{"n_layer": 12, "d_model": 320, "n_head": 5, "n_kv_head": 5, "head_dim": 64, "d_mlp": 1280, "vocab_size": 6785, "activation": "gelu", "norm": "layernorm", "norm_place": "pre", "norm_eps": 1e-06, "positions": "rope", "rope_base": 10000.0, "rope_fraction": 0.25, "qk_norm": false, "attn_scale": 0.125, "bias": "all", "tie_embeddings": false, "parallel_block": true, "init": "uniform", "init_std_qkv": 0.0235, "init_std_o": 0.0, "init_std_up": 0.0235, "init_std_down": 0.0, "optimizer": "muon_variant", "lr": 0.0113, "lr_mult_qkv": 0.4, "lr_mult_o": 3.0, "beta1": 0.9, "lr_head": 0.0106, "warmup_steps": 200, "schedule": "wsd", "decay_fraction": 0.836, "decay_shape": "sqrt", "final_lr_fraction": 0.0, "batch_tokens": 262144, "seq_len": 1024, "doc_mask": false, "train_tokens": 1026000000, "steps": 3914, "dataset": "wikipedia_en"}
Each number is 50 + 15 x the weight over its row's rms, rounded and kept within 0 to 99. Layers, rows and columns count from 0. The size before them is the row's rms in percent of the matrix's.

# down: layer 6 MLP down (transposed), 1280x320, rms 0.0215, rows 16-53, columns 280-319
# up: layer 6 MLP up, 1280x320, rms 0.0831, rows 17-54, columns 280-319
down16 102:51 52 59 48 38 53 70 57 61 58 49 33 54 37 56 64 44 55 61 34 71 54 58 35 43 71 58 54 85 34 55 41 39 52 63 64 56 62 24 67
up17 100:49 49 31 57 39 20 32 24 44 84 05 76 44 39 45 23 55 59 54 51 46 48 41 74 67 50 85 48 66 53 44 69 67 52 52 59 41 82 59 34
down17 093:48 35 76 56 47 61 51 48 68 45 43 47 67 52 81 24 39 53 32 34 55 69 75 43 41 44 61 41 89 62 35 38 69 65 44 68 48 47 48 52
up18 102:54 59 65 55 54 51 46 40 21 43 56 62 71 44 58 37 55 67 27 31 44 42 58 79 45 46 52 67 33 57 46 46 60 31 72 53 78 39 43 59
down18 102:52 52 53 35 52 54 36 48 64 67 60 46 51 46 60 49 43 61 14 48 52 49 49 70 77 64 58 48 66 43 51 24 48 74 04 25 35 51 69 30
up19 099:43 27 52 46 45 34 32 56 38 56 41 39 47 59 13 57 54 76 72 77 54 53 64 55 38 55 56 53 38 62 48 81 36 35 41 47 28 61 34 57
down19 096:62 57 60 75 59 58 37 53 64 62 60 14 50 76 36 54 54 39 57 64 46 28 51 46 70 39 66 49 71 42 45 63 49 45 62 78 60 21 46 69
up20 100:56 33 55 36 27 65 59 40 59 56 65 66 73 52 64 66 55 57 39 45 20 31 48 46 59 60 52 63 29 52 32 49 35 47 66 60 36 47 89 82
down20 096:43 64 68 29 72 58 42 38 49 37 69 32 61 66 74 46 36 24 30 60 23 55 58 24 56 33 74 33 22 47 40 19 33 41 28 44 56 88 78 56
up21 100:65 78 34 58 27 39 60 23 42 52 35 47 34 49 52 59 46 48 47 44 58 47 27 78 51 28 97 42 48 50 22 83 52 55 22 53 73 28 51 38
down21 096:82 17 30 40 54 65 35 45 56 99 43 32 93 48 44 53 43 31 63 55 67 36 66 46 34 63 50 57 61 32 63 41 61 44 38 50 60 57 60 58
up22 103:33 38 29 67 71 42 53 63 53 59 63 46 49 61 56 53 57 55 34 56 61 34 50 83 40 45 36 43 47 57 63 55 56 63 08 55 56 30 15 40
down22 098:41 60 64 53 62 47 70 46 75 61 44 45 43 62 76 36 51 52 43 33 54 63 49 49 52 64 28 34 50 39 67 55 70 34 64 40 35 59 66 70
up23 098:31 65 28 52 43 46 59 36 34 61 22 50 34 64 44 67 58 53 40 36 38 45 73 58 37 63 34 52 53 52 63 34 64 48 67 77 63 35 27 30
down23 095:87 53 60 62 57 39 50 44 66 55 63 68 46 34 43 49 29 45 59 49 58 32 59 43 65 39 57 33 42 62 52 48 68 75 64 55 49 36 66 50
up24 100:42 46 16 48 71 48 33 55 52 37 74 60 45 39 66 54 45 42 63 85 49 25 69 22 32 57 46 60 55 59 64 62 41 76 52 41 53 66 50 44
down24 099:64 35 28 70 32 43 47 52 41 49 65 67 47 79 43 30 36 54 58 45 55 46 20 49 49 42 27 43 28 52 40 56 55 23 47 65 50 27 54 54
up25 098:57 57 57 61 46 51 73 32 51 33 40 44 46 47 24 44 66 57 36 63 53 74 26 48 33 39 60 71 33 46 53 49 47 51 60 60 78 42 72 53
down25 097:68 44 49 59 44 29 18 49 35 35 61 76 23 63 56 42 31 58 30 55 51 74 63 50 61 55 53 52 74 46 64 45 44 57 35 20 77 27 54 48
up26 103:64 47 64 49 31 57 99 63 52 48 52 73 54 68 77 33 50 47 54 52 43 45 59 32 40 53 37 42 43 49 43 31 48 71 24 68 45 34 60 38
down26 100:60 72 62 58 66 32 41 43 58 42 46 30 56 56 36 51 68 52 35 60 42 51 47 50 20 66 61 55 41 43 37 49 60 55 66 33 47 44 53 45
up27 092:56 54 38 59 47 33 36 75 48 57 46 33 60 50 56 48 40 47 45 58 60 62 45 66 32 52 45 38 33 45 48 51 33 45 58 85 47 51 54 69
down27 094:53 43 41 43 40 45 60 35 64 29 51 28 36 70 57 26 67 47 79 44 46 50 52 54 51 70 58 63 70 49 37 61 62 41 22 55 25 51 56 54
up28 100:67 77 60 69 70 47 45 72 78 61 67 11 39 59 35 62 53 36 54 45 86 48 78 79 40 16 43 75 44 53 42 51 25 24 40 77 37 46 57 56
down28 101:58 60 49 46 34 44 48 42 73 61 13 70 61 44 51 53 53 40 48 13 47 73 50 30 59 78 46 50 56 55 73 39 34 39 40 45 95 72 27 58
up29 102:47 68 55 34 44 76 45 35 32 31 57 64 70 59 56 78 69 44 72 56 24 36 44 68 55 77 57 69 69 35 45 69 64 36 41 51 50 51 31 42
down29 097:54 47 38 53 39 45 56 66 48 55 49 82 56 49 45 31 41 12 20 63 63 56 49 64 45 68 23 36 50 68 73 48 52 61 71 48 32 39 46 87
up30 096:60 37 48 45 56 27 47 50 51 43 61 43 45 45 52 57 49 41 54 83 57 20 58 18 58 24 63 55 43 30 47 66 62 67 30 44 40 43 44 54
down30 093:26 28 34 33 90 47 41 34 57 83 31 34 33 28 49 39 61 59 68 79 54 47 49 39 44 65 28 19 40 22 53 55 19 69 74 64 35 41 28 54
up31 094:74 44 40 51 43 31 61 45 26 73 37 64 57 38 77 73 44 44 46 51 35 64 69 35 35 56 73 55 40 34 31 73 21 70 29 63 57 40 54 37
down31 094:75 32 35 48 53 58 32 50 56 57 48 36 63 59 42 63 41 46 47 65 32 40 63 36 70 47 55 34 56 41 49 45 59 35 62 40 34 57 67 33
up32 092:47 63 35 27 53 66 45 61 65 67 53 43 38 60 40 58 51 50 21 65 48 68 50 51 56 51 41 44 56 26 32 75 53 46 43 34 49 41 72 79
down32 096:20 86 63 35 28 67 23 68 66 43 50 23 41 53 57 57 65 72 34 32 53 55 45 38 61 42 71 55 62 36 45 35 59 48 47 23 26 50 46 64
up33 104:31 59 55 69 25 71 69 35 38 54 50 88 37 36 46 49 56 45 45 32 71 39 35 38 45 29 45 35 52 54 57 28 45 69 44 52 58 49 26 18
down33 099:43 43 50 33 36 51 51 46 67 85 60 69 34 58 55 45 24 38 27 82 56 56 51 37 46 65 62 48 55 81 02 41 71 33 71 54 31 52 42 72
up34 092:53 63 54 48 53 49 78 36 68 68 60 36 44 54 28 49 58 61 61 47 43 50 51 47 54 47 35 29 58 43 58 52 69 30 41 68 47 64 58 67
down34 088:62 37 36 29 41 38 70 56 62 20 55 65 41 56 45 62 56 57 40 67 53 54 46 56 55 46 69 37 49 70 53 80 46 49 57 41 68 57 38 39
up35 086:47 71 45 34 47 77 39 48 33 32 59 62 53 41 50 71 51 53 60 61 55 53 80 58 55 52 54 33 49 49 64 32 74 54 39 48 55 48 62 47
down35 088:46 39 38 35 60 16 40 31 00 63 59 47 75 50 41 69 54 35 62 44 67 46 35 79 61 29 64 54 24 51 63 38 67 48 75 32 74 58 58 54
up36 099:39 58 55 53 57 73 72 47 55 68 64 55 84 37 61 35 52 73 50 47 67 37 33 33 57 09 53 36 41 51 61 42 57 69 11 61 64 51 47 26
down36 096:78 20 54 45 35 48 54 33 21 49 59 40 65 67 60 58 34 64 35 65 76 64 86 45 33 66 48 31 34 47 43 40 58 46 41 63 56 61 53 89
up37 096:54 50 55 28 30 55 26 42 45 47 62 76 55 55 45 55 36 56 48 51 57 33 78 83 53 70 58 31 44 57 40 33 48 61 25 45 60 75 55 38
down37 098:46 53 25 58 61 43 49 47 26 40 47 70 68 51 55 51 57 71 48 59 55 52 27 75 56 19 59 50 04 71 06 41 44 64 24 82 50 63 48 51
up38 100:58 51 28 52 47 71 39 56 40 37 58 53 40 40 42 63 73 55 63 36 52 68 55 34 64 58 47 69 43 56 42 60 47 37 49 35 30 43 27 50
down38 099:50 53 84 57 75 42 53 48 47 63 59 59 38 55 62 47 36 27 50 54 52 51 53 30 50 69 40 07 64 37 75 41 52 60 46 86 57 49 67 61
up39 106:51 71 41 33 46 74 85 72 45 53 42 67 62 35 21 74 52 33 11 54 50 65 53 51 45 68 46 53 51 52 54 52 70 59 39 72 53 33 47 64
down39 104:38 55 32 56 82 35 83 55 47 83 46 22 53 49 51 51 62 45 57 33 20 33 32 43 49 55 51 68 52 53 60 54 21 32 45 48 49 81 50 63
up40 101:49 53 52 66 27 21 43 63 55 35 31 67 32 64 47 62 36 80 49 37 47 44 28 57 60 47 40 53 02 26 47 53 48 67 75 35 67 55 62 64
down40 103:86 44 41 28 40 58 68 73 26 66 36 60 69 54 51 30 44 56 29 53 42 60 54 70 73 33 52 53 63 64 41 74 56 18 24 56 44 26 28 55
up41 093:43 50 61 30 54 27 46 69 26 28 72 56 21 36 66 39 33 68 48 62 42 58 52 44 34 44 46 53 43 61 42 53 31 30 35 18 67 36 15 71
down41 099:55 64 46 44 50 49 60 31 34 72 44 22 76 57 55 62 55 57 18 47 27 76 66 38 51 53 37 65 48 40 60 27 50 48 67 65 50 40 74 53
up42 105:66 50 51 67 39 44 62 44 15 51 41 57 55 57 22 52 54 22 64 33 62 70 36 36 50 17 59 45 54 46 33 60 64 56 39 33 56 26 62 62
down42 101:29 53 46 46 78 52 59 64 45 25 22 42 57 36 48 63 65 35 76 73 42 53 50 84 70 49 32 39 50 41 33 40 47 42 27 79 48 56 49 69
up43 086:19 65 64 43 76 40 26 56 38 53 61 55 48 48 54 41 32 36 38 68 19 50 54 48 60 65 23 35 33 37 67 31 61 40 24 34 55 43 45 33
down43 100:43 39 67 60 53 64 59 32 38 49 52 36 32 67 30 25 46 53 38 72 25 34 46 49 53 51 62 52 78 54 52 50 60 55 69 27 31 43 52 26
up44 097:63 34 69 45 44 53 52 71 64 44 81 67 53 32 66 55 58 53 54 48 71 73 55 42 37 56 75 30 36 28 66 30 53 59 38 14 46 42 59 51
down44 098:51 39 22 48 44 42 42 61 39 49 15 74 74 59 43 39 63 63 27 59 40 55 69 65 23 53 05 66 61 60 14 40 70 68 30 69 49 33 90 70
up45 105:56 43 51 54 33 39 38 53 61 46 47 57 26 65 53 77 58 46 28 60 84 32 34 54 26 28 57 50 56 33 43 54 46 32 38 21 38 79 53 49
down45 102:38 36 49 56 33 53 43 37 54 54 31 40 38 35 51 61 59 30 30 28 73 79 50 67 38 40 61 36 58 27 56 42 44 68 72 59 62 65 33 44
up46 107:32 50 61 60 53 35 56 36 63 77 46 62 34 58 50 11 69 75 74 50 44 83 48 65 59 59 54 62 40 40 43 42 44 56 46 39 15 32 76 42
down46 107:49 12 46 48 75 44 61 44 44 06 83 53 30 38 82 52 62 35 29 61 35 61 52 38 31 41 47 49 58 51 59 44 41 77 27 24 68 22 37 41
up47 097:72 65 50 40 68 41 46 67 59 52 20 47 43 47 34 79 86 22 43 66 46 43 00 46 64 48 35 67 79 44 61 45 69 60 36 62 63 73 77 53
down47 095:56 67 52 48 79 55 58 65 55 84 41 70 30 44 58 59 80 33 29 64 42 58 42 21 42 50 50 58 28 71 56 56 66 37 55 59 43 44 23 35
up48 099:31 60 24 39 36 35 49 62 25 31 51 23 53 23 70 32 55 80 29 42 49 52 67 29 40 51 46 42 39 91 30 50 42 59 56 37 58 45 58 72
down48 101:71 42 60 48 77 79 53 57 64 57 41 49 52 45 80 16 43 48 54 64 80 52 53 85 49 46 43 60 55 75 73 35 65 34 41 53 46 55 15 39
up49 100:41 69 62 48 54 59 61 59 61 63 59 34 68 59 22 11 66 66 54 86 39 34 68 96 41 32 59 41 44 50 75 50 21 54 49 66 68 39 63 65
down49 103:39 36 37 56 42 43 55 38 17 73 58 57 45 64 32 53 58 39 53 33 83 38 38 26 44 67 71 44 70 49 60 29 61 32 76 48 49 37 80 49
up50 106:13 54 69 13 38 63 58 79 51 29 94 78 55 61 60 45 49 61 63 79 28 63 69 24 26 51 52 51 54 53 33 31 69 62 69 55 44 58 32 54
down50 106:92 80 64 39 32 54 50 32 60 57 32 50 44 60 45 54 46 56 53 50 24 59 38 43 25 49 31 59 44 44 72 39 40 46 24 64 40 50 97 55
up51 095:60 59 60 40 59 36 56 30 59 47 48 52 66 51 73 51 58 57 07 27 61 61 49 67 62 84 61 40 32 35 30 37 59 81 39 56 67 41 49 27
down51 100:57 38 58 30 59 60 41 49 51 42 48 56 30 35 45 47 28 40 64 51 46 49 55 36 78 19 53 48 81 67 45 56 47 55 43 71 79 67 50 41
up52 104:53 29 52 58 34 32 54 46 57 45 36 60 64 32 51 45 69 30 55 62 43 52 24 88 56 28 55 49 34 33 58 60 50 57 52 26 51 66 48 44
down52 105:55 64 16 44 52 60 47 45 58 53 63 60 39 41 59 61 32 48 27 45 56 56 70 40 34 50 63 50 52 50 44 60 79 53 27 63 34 76 26 62
up53 093:50 44 49 52 33 36 43 38 62 48 80 56 50 32 48 64 54 57 59 27 80 88 39 22 62 57 39 37 27 38 50 29 36 62 45 55 35 68 32 48
down53 091:55 40 45 60 70 30 30 72 26 64 52 49 60 57 61 46 39 46 55 56 43 49 42 41 48 41 57 62 45 47 57 43 75 17 62 42 63 28 76 45
up54 098:59 42 56 48 58 49 52 32 63 53 52 56 38 39 72 44 59 61 44 48 67 27 75 21 55 67 85 28 62 45 41 47 50 58 65 18 45 65 36 15